{
  "n_layer": 19,
  "d_model": 512,
  "n_head": 2,
  "n_kv_head": 2,
  "head_dim": 128,
  "d_mlp": 1344,
  "vocab_size": 50257,
  "activation": "swiglu",
  "norm": "rmsnorm",
  "norm_place": "pre",
  "norm_eps": 1e-06,
  "positions": "rope",
  "rope_base": 3000.0,
  "rope_fraction": 0.25,
  "qk_norm": false,
  "attn_scale": 0.0884,
  "bias": "none",
  "tie_embeddings": false,
  "parallel_block": false,
  "init": "orth",
  "init_std_qkv": 0.0251,
  "init_std_o": 0.00575,
  "init_std_up": 0.0251,
  "init_std_down": 0.00251,
  "optimizer": "muon_variant",
  "lr": 0.0128,
  "lr_mult_down": 2.0,
  "beta1": 0.95,
  "lr_head": 0.00451,
  "warmup_steps": 200,
  "schedule": "wsd",
  "decay_fraction": 0.345,
  "decay_shape": "sqrt",
  "final_lr_fraction": 0.1,
  "batch_tokens": [65536, 131072],
  "seq_len": 512,
  "doc_mask": false,
  "train_tokens": 862200000,
  "steps": 9388,
  "dataset": "wikipedia_en"
}
Each number is 200 + 40 x the weight over its row's rms, rounded and kept within 0 to 999. Layers, rows and columns count from 0. The size before them is the row's rms in percent of the matrix's.

# layer 10 MLP down (transposed), 1344x512, rms 0.267, rows 734-770, columns 64-127
098,246,237,205,219,190,210,216,191,220,147,228,214,196,193,234,176,230,167,224,251,267,207,208,212,202,194,176,138,207,211,190,156,203,117,172,190,184,262,159,166,138,212,180,185,209,210,193,187,157,229,234,299,240,145,210,212,290,204,210,170,218,193,230,279
097,204,223,169,269,214,182,206,228,237,229,224,139,228,189,309,151,184,220,212,180,199,170,206,261,168,197,230,287,194,198,272,228,221,178,263,159,217,164,161,152,177,189,242,210,180,145,161,120,161,184,207,197,235,197,167,207,139,300,194,178,241,278,194,216
092,259,168,191,230,206,171,250,151,198,203,184,169,173,142,227,245,171,263,197,151,194,240,222,154,217,266,149,222,233,203,197,218,202,204,267,196,191,205,229,198,170,144,195,140,167,79,151,190,189,169,160,177,194,168,229,197,243,200,210,204,282,250,162,230
105,194,140,255,188,110,188,195,205,194,218,255,241,187,230,206,222,230,219,260,158,249,191,190,163,200,205,225,83,188,174,161,242,258,222,142,165,164,225,160,211,253,181,251,210,145,257,190,198,195,202,235,262,159,225,245,121,216,225,203,238,238,287,226,248
099,182,220,201,192,142,176,199,194,171,174,235,231,186,143,280,163,138,213,239,212,211,276,193,175,197,273,205,212,207,233,206,227,195,186,145,184,213,169,201,212,211,209,234,160,211,189,165,150,179,217,256,157,128,144,173,200,191,265,216,247,130,214,159,147
101,234,178,245,226,222,162,225,182,192,196,205,210,243,150,159,163,240,183,195,183,117,236,202,208,188,194,164,159,234,217,211,191,194,206,211,326,133,258,142,140,259,145,198,144,194,173,184,254,225,193,318,210,158,176,177,195,176,201,170,116,195,234,140,204
095,245,179,246,135,170,130,219,163,177,273,244,158,210,172,139,239,234,209,170,211,148,235,192,213,148,216,250,184,172,144,160,146,146,160,197,194,295,244,158,185,213,220,173,196,138,189,215,219,273,176,212,230,245,205,141,193,180,245,219,188,159,145,168,173
104,213,199,204,196,202,190,251,223,167,145,239,178,162,262,188,252,172,225,206,184,244,159,207,172,229,244,234,195,220,244,203,218,157,190,277,196,269,215,146,185,245,179,272,189,222,173,191,175,220,212,129,165,241,200,196,124,192,240,207,173,196,222,268,222
103,180,140,163,181,156,105,194,171,250,218,229,174,211,183,167,209,201,257,244,192,206,187,161,218,124,224,214,242,189,217,213,279,210,170,178,189,241,237,172,192,134,184,154,195,178,186,173,218,177,178,212,183,195,165,183,192,135,237,204,206,263,208,207,131
104,171,280,267,152,233,270,236,164,226,229,220,233,215,199,305,296,228,196,174,177,198,171,187,73,233,205,185,224,200,230,231,194,204,196,248,174,180,127,230,248,209,241,249,171,192,143,248,195,220,290,178,201,223,273,163,148,228,164,252,155,227,192,177,231
102,215,200,273,221,193,171,226,266,185,181,189,154,255,151,144,161,170,194,255,138,199,204,304,182,217,201,225,160,267,152,188,238,212,205,156,175,149,175,202,205,220,232,169,229,261,228,140,195,163,189,230,193,300,180,238,196,221,248,214,206,196,236,140,214
097,227,235,172,187,198,168,239,248,229,172,111,231,212,147,160,169,174,213,174,200,213,149,162,185,259,169,204,134,174,219,210,177,190,209,290,171,191,194,255,172,188,145,185,224,231,264,197,184,152,178,245,201,178,210,251,130,203,207,269,166,166,179,161,239
100,208,278,205,211,208,192,158,177,225,177,200,224,231,155,161,188,221,141,237,198,196,228,123,235,171,189,173,153,178,133,187,200,176,138,170,198,201,164,203,238,206,124,229,164,167,214,166,196,245,239,201,207,153,198,179,178,202,205,175,208,240,219,203,277
100,169,171,141,177,215,218,226,266,180,251,179,202,166,159,222,276,262,205,227,152,118,137,208,162,187,227,203,243,248,217,233,270,262,171,180,194,200,240,250,163,200,178,237,162,183,165,160,211,211,288,185,200,239,247,179,202,207,201,149,140,135,130,147,133
105,174,229,240,244,142,122,169,202,221,195,127,181,216,201,183,153,203,227,182,161,243,234,273,178,194,232,229,259,201,212,222,196,149,121,161,123,232,198,181,240,151,168,185,274,171,201,231,195,197,225,154,161,173,224,121,185,276,226,215,206,248,163,70,175
096,243,214,245,182,182,158,174,187,107,180,251,226,144,214,186,243,194,187,206,135,215,154,189,256,224,142,213,176,288,180,183,169,149,160,206,206,275,212,190,228,210,179,180,169,165,225,153,205,179,163,226,255,151,214,177,124,163,177,227,226,147,248,211,164
102,225,145,138,269,182,218,243,257,197,198,141,186,214,249,245,182,249,184,197,152,204,236,189,188,104,223,278,230,221,212,154,203,213,188,274,200,213,242,163,136,199,152,181,198,217,202,105,167,200,203,221,262,174,117,214,279,267,179,135,245,235,179,275,217
103,210,188,201,202,178,171,192,183,302,238,184,211,269,184,145,94,228,167,259,174,166,176,178,197,166,206,240,199,260,221,241,216,206,212,255,224,228,198,181,165,243,225,237,152,226,186,214,172,127,186,213,179,198,157,161,176,157,188,222,131,169,177,156,223
103,182,271,161,235,183,229,153,171,204,171,118,174,155,108,217,101,198,224,204,273,185,166,249,190,203,229,202,192,217,254,156,196,217,206,215,170,210,189,196,232,186,204,193,197,217,221,147,235,114,215,186,248,254,202,202,193,272,241,211,184,253,185,196,170
099,224,122,181,214,171,202,244,166,193,204,176,173,142,215,206,223,236,197,184,303,213,234,166,249,215,243,216,209,253,192,136,213,270,195,226,204,135,197,227,263,246,175,235,219,192,190,184,240,244,202,211,187,208,238,199,171,189,214,274,277,159,215,244,214
105,145,224,182,204,179,181,232,169,229,116,195,291,210,222,145,184,164,190,279,217,190,145,216,159,213,290,219,177,240,179,160,167,248,184,192,240,219,235,230,251,200,226,209,221,190,164,209,229,162,198,243,191,198,207,200,244,215,167,158,140,195,162,240,193
094,264,212,229,212,164,219,155,244,130,290,242,211,289,215,210,196,259,177,198,217,177,311,200,174,257,147,146,186,183,255,167,111,78,236,140,256,140,150,190,247,179,119,199,222,230,175,162,193,170,211,147,215,115,241,244,198,249,134,213,246,202,201,236,200
101,208,278,248,185,186,184,202,164,240,187,192,260,206,157,233,258,161,257,175,200,218,238,196,162,151,187,183,151,188,279,248,208,137,228,189,188,202,215,292,211,184,177,158,171,102,265,213,201,196,235,220,242,208,160,236,159,199,183,219,237,212,193,286,260
102,215,193,228,229,192,198,238,184,176,202,161,150,232,140,199,192,198,238,229,251,228,80,175,193,128,211,134,145,174,147,188,157,240,158,245,208,196,190,151,261,164,253,153,194,212,200,200,212,207,233,179,184,225,254,194,226,282,252,246,146,177,183,191,225
102,157,260,209,239,136,154,209,261,172,184,219,187,173,163,161,282,191,205,196,208,213,182,203,221,188,220,153,203,219,214,186,205,147,187,195,209,195,175,175,157,120,219,229,161,197,250,162,201,230,175,230,186,212,163,212,158,230,241,185,199,187,164,183,202
098,202,203,186,196,237,163,227,237,126,209,211,259,230,196,210,188,263,194,224,269,287,268,182,254,210,261,175,218,156,217,219,177,222,237,253,162,217,142,197,228,247,237,73,203,212,128,222,188,168,194,211,203,149,185,201,186,183,157,171,165,228,167,227,212
100,139,190,140,147,184,228,233,172,202,228,220,184,162,170,210,196,167,204,240,198,215,203,255,277,227,229,270,237,141,176,253,263,276,177,164,215,164,140,261,248,164,210,193,151,193,210,197,260,193,207,191,229,162,144,181,206,207,157,205,142,128,154,231,171
103,193,127,184,214,189,251,203,151,133,163,202,269,108,165,178,117,167,208,252,168,213,210,204,249,212,135,130,199,241,218,208,194,160,115,205,158,201,228,252,172,196,200,217,236,202,175,185,172,167,197,198,189,196,222,240,251,273,238,196,223,184,267,194,173
100,184,196,147,154,195,176,148,177,156,174,162,167,208,230,199,226,258,202,200,62,152,208,218,219,159,185,170,157,144,245,147,242,173,198,219,221,189,133,201,285,192,200,189,187,188,215,212,197,229,196,184,185,253,222,266,166,220,180,237,200,139,242,110,239
103,233,183,133,191,238,265,168,225,242,115,195,288,201,220,230,196,234,158,187,231,180,180,189,255,124,235,249,263,170,181,139,195,190,243,180,237,130,234,152,210,212,161,179,183,158,114,221,121,252,170,169,134,153,200,247,163,224,193,119,186,186,213,211,199
095,216,244,204,238,194,202,204,317,158,222,100,139,255,206,203,170,206,199,198,198,186,223,221,208,183,168,151,233,249,242,169,167,132,194,170,279,181,230,170,176,233,219,243,214,214,216,131,204,177,162,234,204,223,155,233,198,251,175,209,203,214,241,184,193
101,129,199,205,280,282,166,182,192,194,144,144,226,233,137,248,130,234,205,191,190,218,218,125,202,147,222,170,162,194,120,146,310,179,289,188,172,182,230,151,179,237,136,270,248,214,226,197,172,191,225,238,255,233,177,254,181,179,219,141,184,225,192,205,216
103,202,248,190,223,174,231,191,241,152,254,287,160,186,147,230,184,192,219,215,159,205,211,221,240,220,271,188,244,186,214,163,220,185,216,187,176,170,184,132,142,222,242,204,148,179,195,172,149,228,157,170,182,145,208,160,198,188,153,242,179,160,172,177,262
099,177,284,153,212,177,201,164,149,224,230,204,235,184,123,222,231,193,208,246,195,189,137,241,201,220,238,194,150,239,241,242,158,110,186,156,189,162,251,197,215,188,169,228,217,260,211,214,190,193,194,250,154,242,198,223,213,197,179,260,179,173,163,245,182
108,169,103,188,136,143,209,180,227,180,197,181,222,214,273,259,228,230,262,177,186,145,212,192,215,217,174,125,196,252,165,243,140,156,201,261,175,199,222,161,253,182,219,156,221,154,139,166,177,107,166,217,203,266,149,196,176,230,162,155,86,184,247,198,196
103,204,145,251,189,227,202,200,281,258,261,252,265,223,216,155,225,193,225,192,166,174,173,195,260,192,164,206,186,244,160,212,270,182,199,206,236,192,248,200,230,212,210,206,165,221,195,142,230,222,161,175,182,238,195,196,262,158,199,200,150,136,163,149,199
104,183,196,186,210,221,155,127,197,189,181,137,287,218,172,127,215,174,157,228,189,145,224,201,129,232,124,157,203,181,244,278,182,105,224,232,197,212,168,201,276,209,251,208,165,245,183,165,214,208,278,223,234,155,216,234,233,227,260,258,251,149,225,150,219
# layer 10 MLP gate, 1344x512, rms 0.215, rows 735-770, columns 64-127
103,219,257,212,142,233,239,162,196,233,198,196,226,225,185,205,176,210,192,235,197,200,268,181,189,191,242,218,205,183,213,190,290,282,241,211,221,271,109,156,146,145,208,210,134,224,253,227,226,238,195,164,271,194,260,242,183,169,199,264,206,133,157,208,145
092,171,178,248,118,243,95,274,192,211,167,172,253,194,143,135,205,164,196,150,86,170,305,192,287,184,215,185,256,159,153,192,201,219,177,243,193,226,198,218,213,223,209,220,182,254,187,204,181,191,235,201,189,160,234,218,208,160,159,218,214,240,209,121,291
098,151,218,258,202,220,173,161,122,214,182,130,181,165,244,261,156,237,219,198,255,242,236,171,170,174,201,211,205,253,190,252,220,181,161,116,197,189,231,217,204,176,182,164,223,238,172,174,278,214,147,203,249,205,189,310,127,125,196,246,190,143,193,211,212
103,231,184,133,198,218,201,92,201,209,238,183,247,173,245,179,224,239,174,165,175,222,201,260,132,210,222,228,244,201,185,139,222,204,219,243,124,241,204,183,185,211,227,158,250,241,131,221,179,266,176,236,166,221,187,178,160,167,234,115,220,237,177,256,197
101,247,217,172,156,162,161,242,226,203,182,169,191,200,202,203,211,204,252,211,168,199,227,232,266,166,242,243,177,208,130,166,236,206,190,209,252,195,204,165,166,143,89,129,107,230,215,189,215,228,240,220,163,216,235,155,238,239,236,182,130,208,204,187,147
103,248,187,159,157,269,158,220,207,241,231,178,246,253,215,230,239,273,176,285,169,257,186,226,216,245,179,153,163,210,187,132,230,247,220,167,164,187,232,165,188,196,252,190,221,147,137,159,164,168,145,171,232,152,204,191,298,241,200,210,290,199,183,178,242
106,188,167,252,157,167,253,153,230,227,158,201,202,249,158,211,225,245,171,186,232,204,207,288,186,252,228,225,187,282,210,212,280,218,275,155,175,215,249,162,202,195,234,238,132,206,95,186,213,193,173,134,255,282,188,203,213,214,206,160,262,155,143,201,151
103,202,234,198,200,159,192,228,243,191,285,270,226,214,191,206,261,159,228,193,216,186,219,199,189,224,226,208,123,194,190,199,200,226,169,138,173,209,213,148,314,163,136,202,160,235,232,184,219,210,193,215,198,266,260,205,148,197,249,180,179,228,204,254,166
103,205,237,239,202,205,263,129,222,287,245,221,206,221,240,194,211,219,157,214,160,181,197,219,204,188,229,282,199,181,222,223,223,256,276,273,182,223,177,148,283,227,192,174,117,185,176,170,233,184,280,232,168,263,192,210,213,195,232,167,248,204,252,208,204
096,185,279,206,162,192,215,268,222,209,105,126,153,172,203,130,159,217,181,152,232,199,180,210,230,283,257,236,158,156,191,234,188,143,141,181,212,242,225,179,172,214,178,255,127,195,174,211,213,130,165,165,190,220,198,174,305,183,252,115,208,211,179,243,169
097,214,233,188,207,227,190,265,193,229,222,154,248,245,159,246,217,221,205,210,171,208,118,234,191,143,112,163,122,212,277,209,241,148,211,164,145,149,189,223,257,192,161,162,191,252,206,250,195,257,158,153,222,135,215,200,181,168,199,280,186,173,232,159,187
101,231,207,212,264,182,220,201,142,152,227,240,262,173,245,127,185,259,178,133,249,193,231,184,196,220,210,202,196,209,206,157,205,166,219,129,225,237,204,208,190,249,146,212,212,236,203,102,244,257,226,201,132,181,154,302,228,222,216,256,216,207,233,263,223
101,203,225,198,200,117,239,201,164,199,175,163,176,201,199,188,225,191,239,223,236,155,165,175,302,213,162,297,160,259,166,236,174,191,193,248,178,235,192,169,211,189,212,160,226,222,274,184,262,199,235,278,226,197,234,257,211,217,239,275,157,207,253,254,176
110,205,179,167,206,190,222,159,260,234,166,139,156,189,164,199,203,200,179,251,115,183,233,200,207,171,242,257,258,147,233,187,195,168,238,158,249,190,189,240,214,124,239,182,153,160,249,88,226,135,256,138,289,258,198,210,178,213,261,153,225,219,219,178,190
098,194,237,171,235,239,238,187,179,298,176,234,116,276,221,206,178,218,144,212,242,133,158,202,222,141,225,261,182,195,233,210,221,214,207,199,245,189,207,223,213,218,116,255,241,248,240,267,225,244,215,233,179,290,196,223,182,268,200,87,170,192,239,177,238
097,176,214,254,250,194,219,261,206,180,254,188,249,209,233,217,160,224,234,154,225,187,137,245,237,261,158,225,204,244,179,255,164,218,234,190,156,130,194,177,172,199,239,261,147,178,265,177,251,236,188,168,152,284,233,218,172,229,209,196,198,232,195,113,231
102,245,170,247,144,179,245,150,203,282,256,141,213,237,287,221,190,187,166,256,213,257,216,222,218,195,148,163,224,220,147,202,246,183,207,178,191,182,229,217,204,174,208,155,278,176,256,237,246,183,231,197,180,192,180,165,216,213,146,244,212,225,177,155,141
098,217,259,200,212,217,238,187,230,156,223,220,182,208,179,248,209,212,236,141,160,209,181,228,237,127,182,186,195,222,181,246,281,191,190,188,209,221,191,232,170,195,308,191,211,165,258,172,219,162,181,134,209,153,272,216,215,179,237,300,199,171,189,191,225
097,215,181,192,159,164,173,196,150,215,200,197,246,262,238,181,258,242,164,247,130,202,212,218,171,127,200,206,164,159,247,234,209,287,130,178,124,202,162,151,237,151,194,213,211,328,200,276,202,259,265,135,225,169,198,156,190,205,203,198,240,210,228,227,256
101,204,146,195,103,135,185,162,279,229,194,163,209,199,212,172,227,216,152,217,193,201,173,211,173,226,223,173,203,264,229,224,171,190,177,188,171,169,171,190,284,159,238,174,220,219,256,131,205,151,146,242,189,189,207,259,178,279,222,193,143,204,139,184,165
093,102,203,233,167,215,276,214,290,163,268,215,142,180,223,140,214,155,265,245,205,194,276,223,178,176,205,215,155,207,219,132,172,227,188,211,143,168,119,202,195,155,184,232,185,215,290,200,209,183,121,107,196,175,217,210,283,220,181,257,136,164,183,122,219
100,184,210,209,191,185,203,234,216,189,212,212,198,177,126,195,170,193,132,186,168,158,208,164,216,169,244,187,221,260,155,153,219,240,165,250,184,180,227,133,214,204,116,202,220,216,209,143,158,129,182,246,183,186,146,154,237,216,230,239,122,274,272,208,144
100,161,210,181,170,247,310,220,192,116,203,220,188,258,271,164,158,175,231,170,208,227,220,175,247,145,152,174,176,197,210,265,267,171,226,161,288,186,249,173,201,250,151,227,111,187,203,158,191,203,256,161,232,190,183,188,214,210,193,267,261,181,278,186,171
102,213,179,296,159,255,173,267,197,207,175,184,134,176,195,202,245,178,194,161,189,149,191,196,207,184,153,207,149,213,194,205,187,142,170,218,250,169,164,218,257,282,151,206,201,252,186,255,252,214,212,215,141,177,215,235,178,233,220,115,232,171,170,200,179
094,201,215,302,199,170,172,203,174,183,156,241,130,259,269,234,237,310,187,234,181,181,172,143,184,132,148,229,256,201,171,204,178,164,184,162,161,196,159,229,238,185,106,270,183,175,240,226,251,218,208,212,160,195,239,158,181,226,160,167,273,183,169,159,238
097,157,168,193,261,208,188,183,201,127,184,217,178,231,217,158,218,115,177,206,130,237,312,226,265,260,199,200,214,239,203,239,136,179,265,197,251,145,210,113,166,212,219,166,178,242,197,235,232,209,209,217,126,240,181,271,159,200,263,236,274,233,147,197,277
110,235,175,192,127,230,184,174,249,233,205,187,240,184,174,207,180,196,202,184,215,284,234,196,203,175,184,193,208,185,261,123,164,131,121,142,156,253,232,177,232,265,237,119,202,193,193,156,174,240,196,221,246,245,206,229,206,188,241,191,252,194,273,199,180
102,170,174,231,200,134,180,200,220,134,264,234,199,184,240,144,203,176,259,261,205,121,190,223,186,277,240,219,133,195,117,228,267,265,232,119,199,220,203,152,140,195,262,163,198,152,202,206,114,197,265,108,173,211,208,173,201,94,189,177,245,186,183,183,194
101,228,220,188,257,241,167,207,199,163,185,213,163,170,220,296,199,205,148,182,159,281,220,227,234,242,235,214,196,218,206,78,201,169,270,152,173,265,226,214,142,128,188,162,214,224,219,172,136,238,158,171,214,240,200,196,232,190,255,131,278,188,205,153,248
100,144,185,186,191,190,172,232,226,142,108,152,214,209,241,163,172,223,347,257,213,238,152,154,195,167,294,260,298,260,178,186,219,186,219,203,162,216,196,134,218,241,206,189,144,163,216,192,195,155,173,187,225,240,241,180,197,255,194,220,227,116,210,181,144
100,213,229,227,209,214,176,227,274,174,261,213,215,75,151,199,210,232,190,227,172,118,197,191,162,234,176,151,142,165,221,230,250,136,237,206,192,213,224,247,160,221,215,186,204,173,278,192,195,164,199,168,212,239,234,246,116,164,238,163,229,117,221,216,140
099,179,249,153,214,170,244,189,194,224,210,265,176,172,174,217,220,160,206,267,186,162,205,263,209,193,196,151,182,197,226,266,235,198,155,178,214,186,193,165,229,181,170,150,201,194,220,188,213,191,122,140,180,217,251,158,172,110,241,211,269,138,208,228,195
102,242,176,313,158,201,313,262,192,84,200,308,236,228,216,205,198,216,179,203,184,217,234,231,225,238,278,217,174,242,185,246,209,194,127,224,210,233,189,227,270,244,178,239,218,215,184,189,244,190,211,191,175,230,224,186,236,241,195,187,172,219,222,96,249
104,159,210,147,105,146,110,251,247,249,153,154,253,194,171,197,169,187,313,191,185,199,186,132,275,179,127,131,277,198,228,213,159,231,214,224,179,246,222,219,190,272,181,137,219,258,205,157,227,176,260,220,237,183,250,168,193,266,165,253,243,195,196,164,171
097,198,255,151,205,299,213,155,179,197,188,183,258,193,202,120,195,152,209,195,171,216,277,235,228,225,188,269,203,240,183,166,210,97,151,215,204,213,266,185,236,159,152,205,108,166,160,178,263,258,75,186,184,216,148,239,285,201,241,212,217,178,128,191,244
100,228,161,269,171,208,244,174,183,238,195,171,236,207,230,223,188,162,204,178,265,248,207,193,93,163,224,201,242,207,253,211,292,199,156,152,146,148,183,180,233,167,133,216,131,204,145,213,217,219,141,149,178,193,170,195,191,147,195,208,222,182,178,108,181
# layer 10 MLP up, 1344x512, rms 0.221, rows 735-770, columns 64-127
101,184,248,256,214,171,209,194,197,168,243,217,139,173,219,166,227,198,230,269,303,195,211,210,225,221,194,249,198,202,164,241,188,176,244,224,240,166,173,199,134,170,264,167,233,200,226,171,146,221,233,263,185,263,211,193,212,199,160,216,205,307,290,233,229
092,178,223,198,186,139,169,261,206,260,227,277,152,138,228,266,211,156,211,226,182,279,241,204,229,225,190,148,263,152,219,226,294,273,157,257,212,212,213,153,169,264,215,182,174,231,226,205,168,204,191,148,222,240,176,202,203,204,269,221,244,154,176,182,222
105,199,166,219,303,267,244,297,281,211,187,223,144,230,173,210,235,180,158,212,113,155,167,200,183,194,109,171,167,290,154,227,154,202,186,201,260,196,197,136,254,179,227,196,149,157,178,202,163,243,223,193,135,242,315,239,197,174,188,203,254,228,228,139,188
099,175,128,203,222,143,191,112,259,214,194,261,226,266,170,267,232,255,206,139,191,268,170,220,212,187,209,236,230,166,236,258,181,156,224,247,172,154,184,238,197,191,245,211,169,203,190,215,226,190,254,174,219,194,179,200,274,148,210,234,226,237,208,179,211
103,269,243,156,228,175,194,171,195,200,127,240,184,224,234,230,170,228,233,246,243,215,147,269,166,127,213,218,215,125,200,183,202,183,199,185,231,260,164,154,136,162,116,220,217,196,145,174,201,162,135,255,161,239,235,244,278,151,193,145,217,198,189,141,170
103,185,148,214,227,203,222,212,219,218,138,250,206,185,239,203,156,246,206,175,182,163,196,258,189,278,250,196,147,182,221,160,176,162,145,228,215,245,191,245,213,148,174,202,168,237,227,277,164,253,243,266,166,295,206,201,165,204,166,204,254,239,209,116,201
103,269,185,201,140,194,223,212,222,227,227,173,214,94,203,283,116,173,181,153,122,133,225,166,208,246,172,212,157,237,277,189,182,221,222,229,249,159,198,246,158,156,191,197,282,194,191,204,144,163,219,249,169,166,148,200,216,288,212,235,241,169,201,172,199
105,239,200,207,201,145,214,168,252,174,292,210,210,183,161,171,225,238,204,225,197,336,262,150,208,153,202,196,144,145,227,292,225,228,214,207,237,227,239,115,243,220,143,210,221,211,158,240,139,164,219,158,220,190,198,245,178,200,262,295,206,213,137,216,193
108,142,226,165,189,271,193,213,142,317,252,151,213,157,272,219,228,213,200,221,242,158,130,184,190,203,175,236,163,233,175,239,132,178,84,233,137,224,206,229,188,213,236,178,218,202,208,232,156,218,232,192,217,141,187,184,159,208,230,191,158,187,208,240,112
100,276,195,137,164,178,230,260,265,206,261,206,177,252,130,199,222,209,153,238,172,109,215,283,179,273,134,250,132,208,146,266,200,139,187,189,178,240,176,186,225,99,236,221,226,288,223,170,225,201,146,222,245,283,210,236,190,190,231,231,212,224,277,271,176
096,222,193,122,140,205,202,212,211,245,224,236,247,200,212,215,161,125,287,143,227,216,169,246,224,175,127,198,207,213,201,248,285,164,215,155,201,216,129,216,232,220,205,160,187,223,214,240,239,149,252,200,225,207,180,203,160,213,244,210,212,139,165,230,197
100,137,175,215,221,160,212,208,225,192,243,176,211,210,185,245,289,140,193,195,186,192,194,195,130,259,302,238,255,214,155,238,195,212,192,183,189,198,175,218,197,108,209,203,173,236,169,280,167,226,275,195,132,175,160,173,190,184,178,164,255,199,174,274,195
097,201,188,99,150,220,206,142,180,228,259,79,206,199,190,246,197,123,217,163,177,206,164,153,236,220,119,244,176,266,261,197,170,245,207,192,150,245,254,236,276,199,175,256,213,207,202,105,236,247,201,233,104,220,239,220,181,307,296,197,201,192,158,203,171
112,214,193,168,213,180,246,243,180,211,302,100,190,220,234,214,184,236,229,284,159,212,258,195,225,210,248,255,211,203,202,163,200,169,225,133,209,184,187,233,121,184,233,192,175,162,241,203,184,252,236,120,171,234,194,218,248,223,280,187,196,204,227,200,161
097,291,245,270,187,212,238,176,246,239,156,241,194,228,173,156,180,264,243,173,191,169,200,253,215,189,183,142,127,201,160,227,154,241,254,210,243,221,206,236,282,206,262,194,227,287,160,192,125,165,191,226,237,196,246,277,219,233,276,211,160,218,197,228,264
107,233,206,178,172,240,238,175,130,168,325,193,321,220,177,167,167,271,213,179,198,249,226,136,219,171,209,88,161,245,228,233,250,189,118,139,262,164,262,164,194,231,245,220,206,159,188,148,211,160,229,157,217,202,250,211,250,142,148,168,225,222,186,176,219
099,201,218,238,267,161,267,227,245,312,180,156,219,195,186,190,218,208,203,275,163,219,220,211,199,156,192,199,194,245,256,196,290,205,177,268,186,276,227,253,184,185,211,197,234,229,253,158,177,167,202,178,210,214,185,193,170,188,186,190,229,247,140,232,196
098,230,193,183,192,212,205,179,150,112,231,204,140,145,187,177,217,250,198,260,216,102,168,201,128,149,216,172,190,205,221,186,213,263,169,215,269,195,153,172,218,197,236,241,199,230,230,93,204,159,203,256,175,181,238,245,208,176,206,193,188,216,267,267,194
101,219,145,162,193,158,230,204,204,231,203,271,112,194,196,242,225,175,194,190,197,236,235,218,155,260,183,206,204,172,181,137,116,194,254,245,155,202,174,223,247,217,196,203,139,200,206,121,154,193,207,220,193,166,125,241,168,178,238,229,263,155,146,195,131
105,197,141,193,223,205,221,247,100,217,142,103,151,202,219,137,208,212,178,279,235,189,66,254,202,162,285,229,131,232,156,243,163,225,122,223,179,238,183,232,246,260,192,268,192,211,191,230,230,204,214,155,190,132,155,297,197,190,223,176,199,235,154,201,136
098,178,173,120,226,246,269,145,195,235,164,127,273,197,203,180,189,233,151,175,167,263,160,150,175,258,173,238,218,196,208,216,134,172,270,128,105,195,132,267,213,245,225,183,149,260,210,231,218,188,272,234,217,174,240,216,134,242,206,249,211,114,217,187,223
100,130,135,179,195,169,221,161,226,220,223,128,182,216,220,155,274,203,219,222,239,174,111,185,168,178,185,184,202,173,254,208,177,187,145,276,274,204,204,250,143,229,249,185,213,202,220,188,225,253,178,213,191,221,153,205,154,125,224,178,163,199,209,202,208
102,237,251,154,180,180,197,171,180,188,165,229,158,226,194,203,121,227,174,208,305,158,165,134,161,221,224,206,189,143,203,181,204,203,154,170,168,143,140,176,121,231,271,240,197,183,169,147,232,214,160,128,124,196,181,201,180,152,145,215,195,191,225,206,201
101,192,161,196,204,276,173,154,175,237,227,146,265,195,168,190,221,222,173,200,197,150,204,250,257,222,233,180,226,252,219,228,174,265,196,220,253,209,218,172,195,156,137,198,192,204,152,207,168,185,249,213,334,191,216,178,181,221,211,241,193,184,290,152,189
098,222,172,111,192,239,221,140,196,175,201,217,282,217,261,171,206,110,238,275,253,232,242,212,215,207,126,177,263,136,228,193,195,216,232,213,224,177,235,140,308,172,266,150,187,174,140,186,160,245,271,256,202,258,250,169,197,177,143,140,199,196,198,128,193
104,166,196,232,178,263,194,229,208,221,168,230,193,147,200,226,317,110,250,141,248,192,177,241,221,176,196,220,152,295,189,196,259,227,231,226,172,187,143,222,217,168,204,186,185,161,248,202,230,187,168,192,238,178,269,157,210,232,146,146,161,161,212,142,152
109,191,149,206,243,251,222,179,161,149,163,144,255,173,182,230,155,160,207,211,195,176,172,170,196,216,154,152,231,159,182,172,204,172,119,237,158,147,211,186,223,263,211,238,180,190,214,212,178,283,255,126,256,192,215,329,257,126,227,201,208,200,209,178,168
104,170,176,134,161,188,179,246,196,188,163,243,157,242,212,207,171,145,231,221,209,219,210,213,237,230,188,234,178,139,206,224,179,182,130,237,111,187,172,283,246,274,131,151,222,197,210,273,240,103,213,224,206,188,238,167,163,205,199,153,155,219,235,212,201
099,277,204,236,150,270,172,196,171,191,151,119,209,282,184,180,138,214,175,229,196,202,132,178,192,213,228,235,297,166,170,251,248,185,266,201,204,210,202,141,181,166,248,272,178,172,114,97,187,206,237,164,229,228,186,154,194,168,182,149,211,169,146,178,160
099,280,163,159,182,242,215,196,229,289,197,121,182,264,262,189,122,278,206,217,187,198,220,223,210,165,214,176,243,282,287,166,114,216,182,148,222,124,239,199,187,183,165,155,248,155,206,177,143,162,172,235,174,199,186,182,171,191,187,174,235,217,167,211,136
101,218,208,154,251,208,210,219,231,218,197,181,215,201,103,222,223,178,162,212,190,215,200,213,184,217,226,203,159,197,216,193,184,223,213,218,244,219,171,201,170,115,207,220,133,240,200,182,206,165,138,205,238,195,209,186,179,260,194,183,229,203,167,225,279
097,197,237,211,217,202,177,154,220,283,333,216,228,220,159,175,222,206,169,160,152,159,153,236,225,179,196,249,221,261,255,245,138,208,196,142,182,165,128,223,144,253,137,223,127,188,255,252,223,165,260,184,129,252,185,204,232,162,207,233,104,188,156,164,256
100,246,251,180,185,87,165,198,185,170,248,224,174,112,264,184,232,163,229,135,180,206,196,231,251,232,173,172,153,198,164,107,101,156,254,178,211,197,190,147,171,189,276,260,217,175,203,193,151,212,120,167,224,150,249,189,175,100,162,215,193,210,274,156,158
103,261,211,240,119,225,218,217,182,161,168,160,225,189,270,285,194,174,238,134,226,290,208,120,196,244,161,216,209,192,182,120,202,192,215,181,225,248,233,236,216,224,207,204,220,188,109,217,327,225,123,197,233,172,134,172,121,249,211,154,175,176,192,135,168
101,204,105,257,187,222,190,190,194,190,225,170,200,248,180,213,241,177,191,104,213,273,241,223,275,241,238,110,191,160,247,116,195,186,188,189,164,249,221,240,151,150,224,276,231,157,142,196,205,238,163,194,240,156,187,135,186,167,200,212,170,173,183,170,282
106,181,211,206,212,227,104,158,227,187,210,195,227,183,200,250,258,202,147,180,168,220,184,154,205,180,209,129,175,207,199,270,120,211,206,246,240,248,201,111,217,221,291,215,230,279,167,171,164,103,238,222,196,182,262,190,137,272,181,198,234,258,236,275,197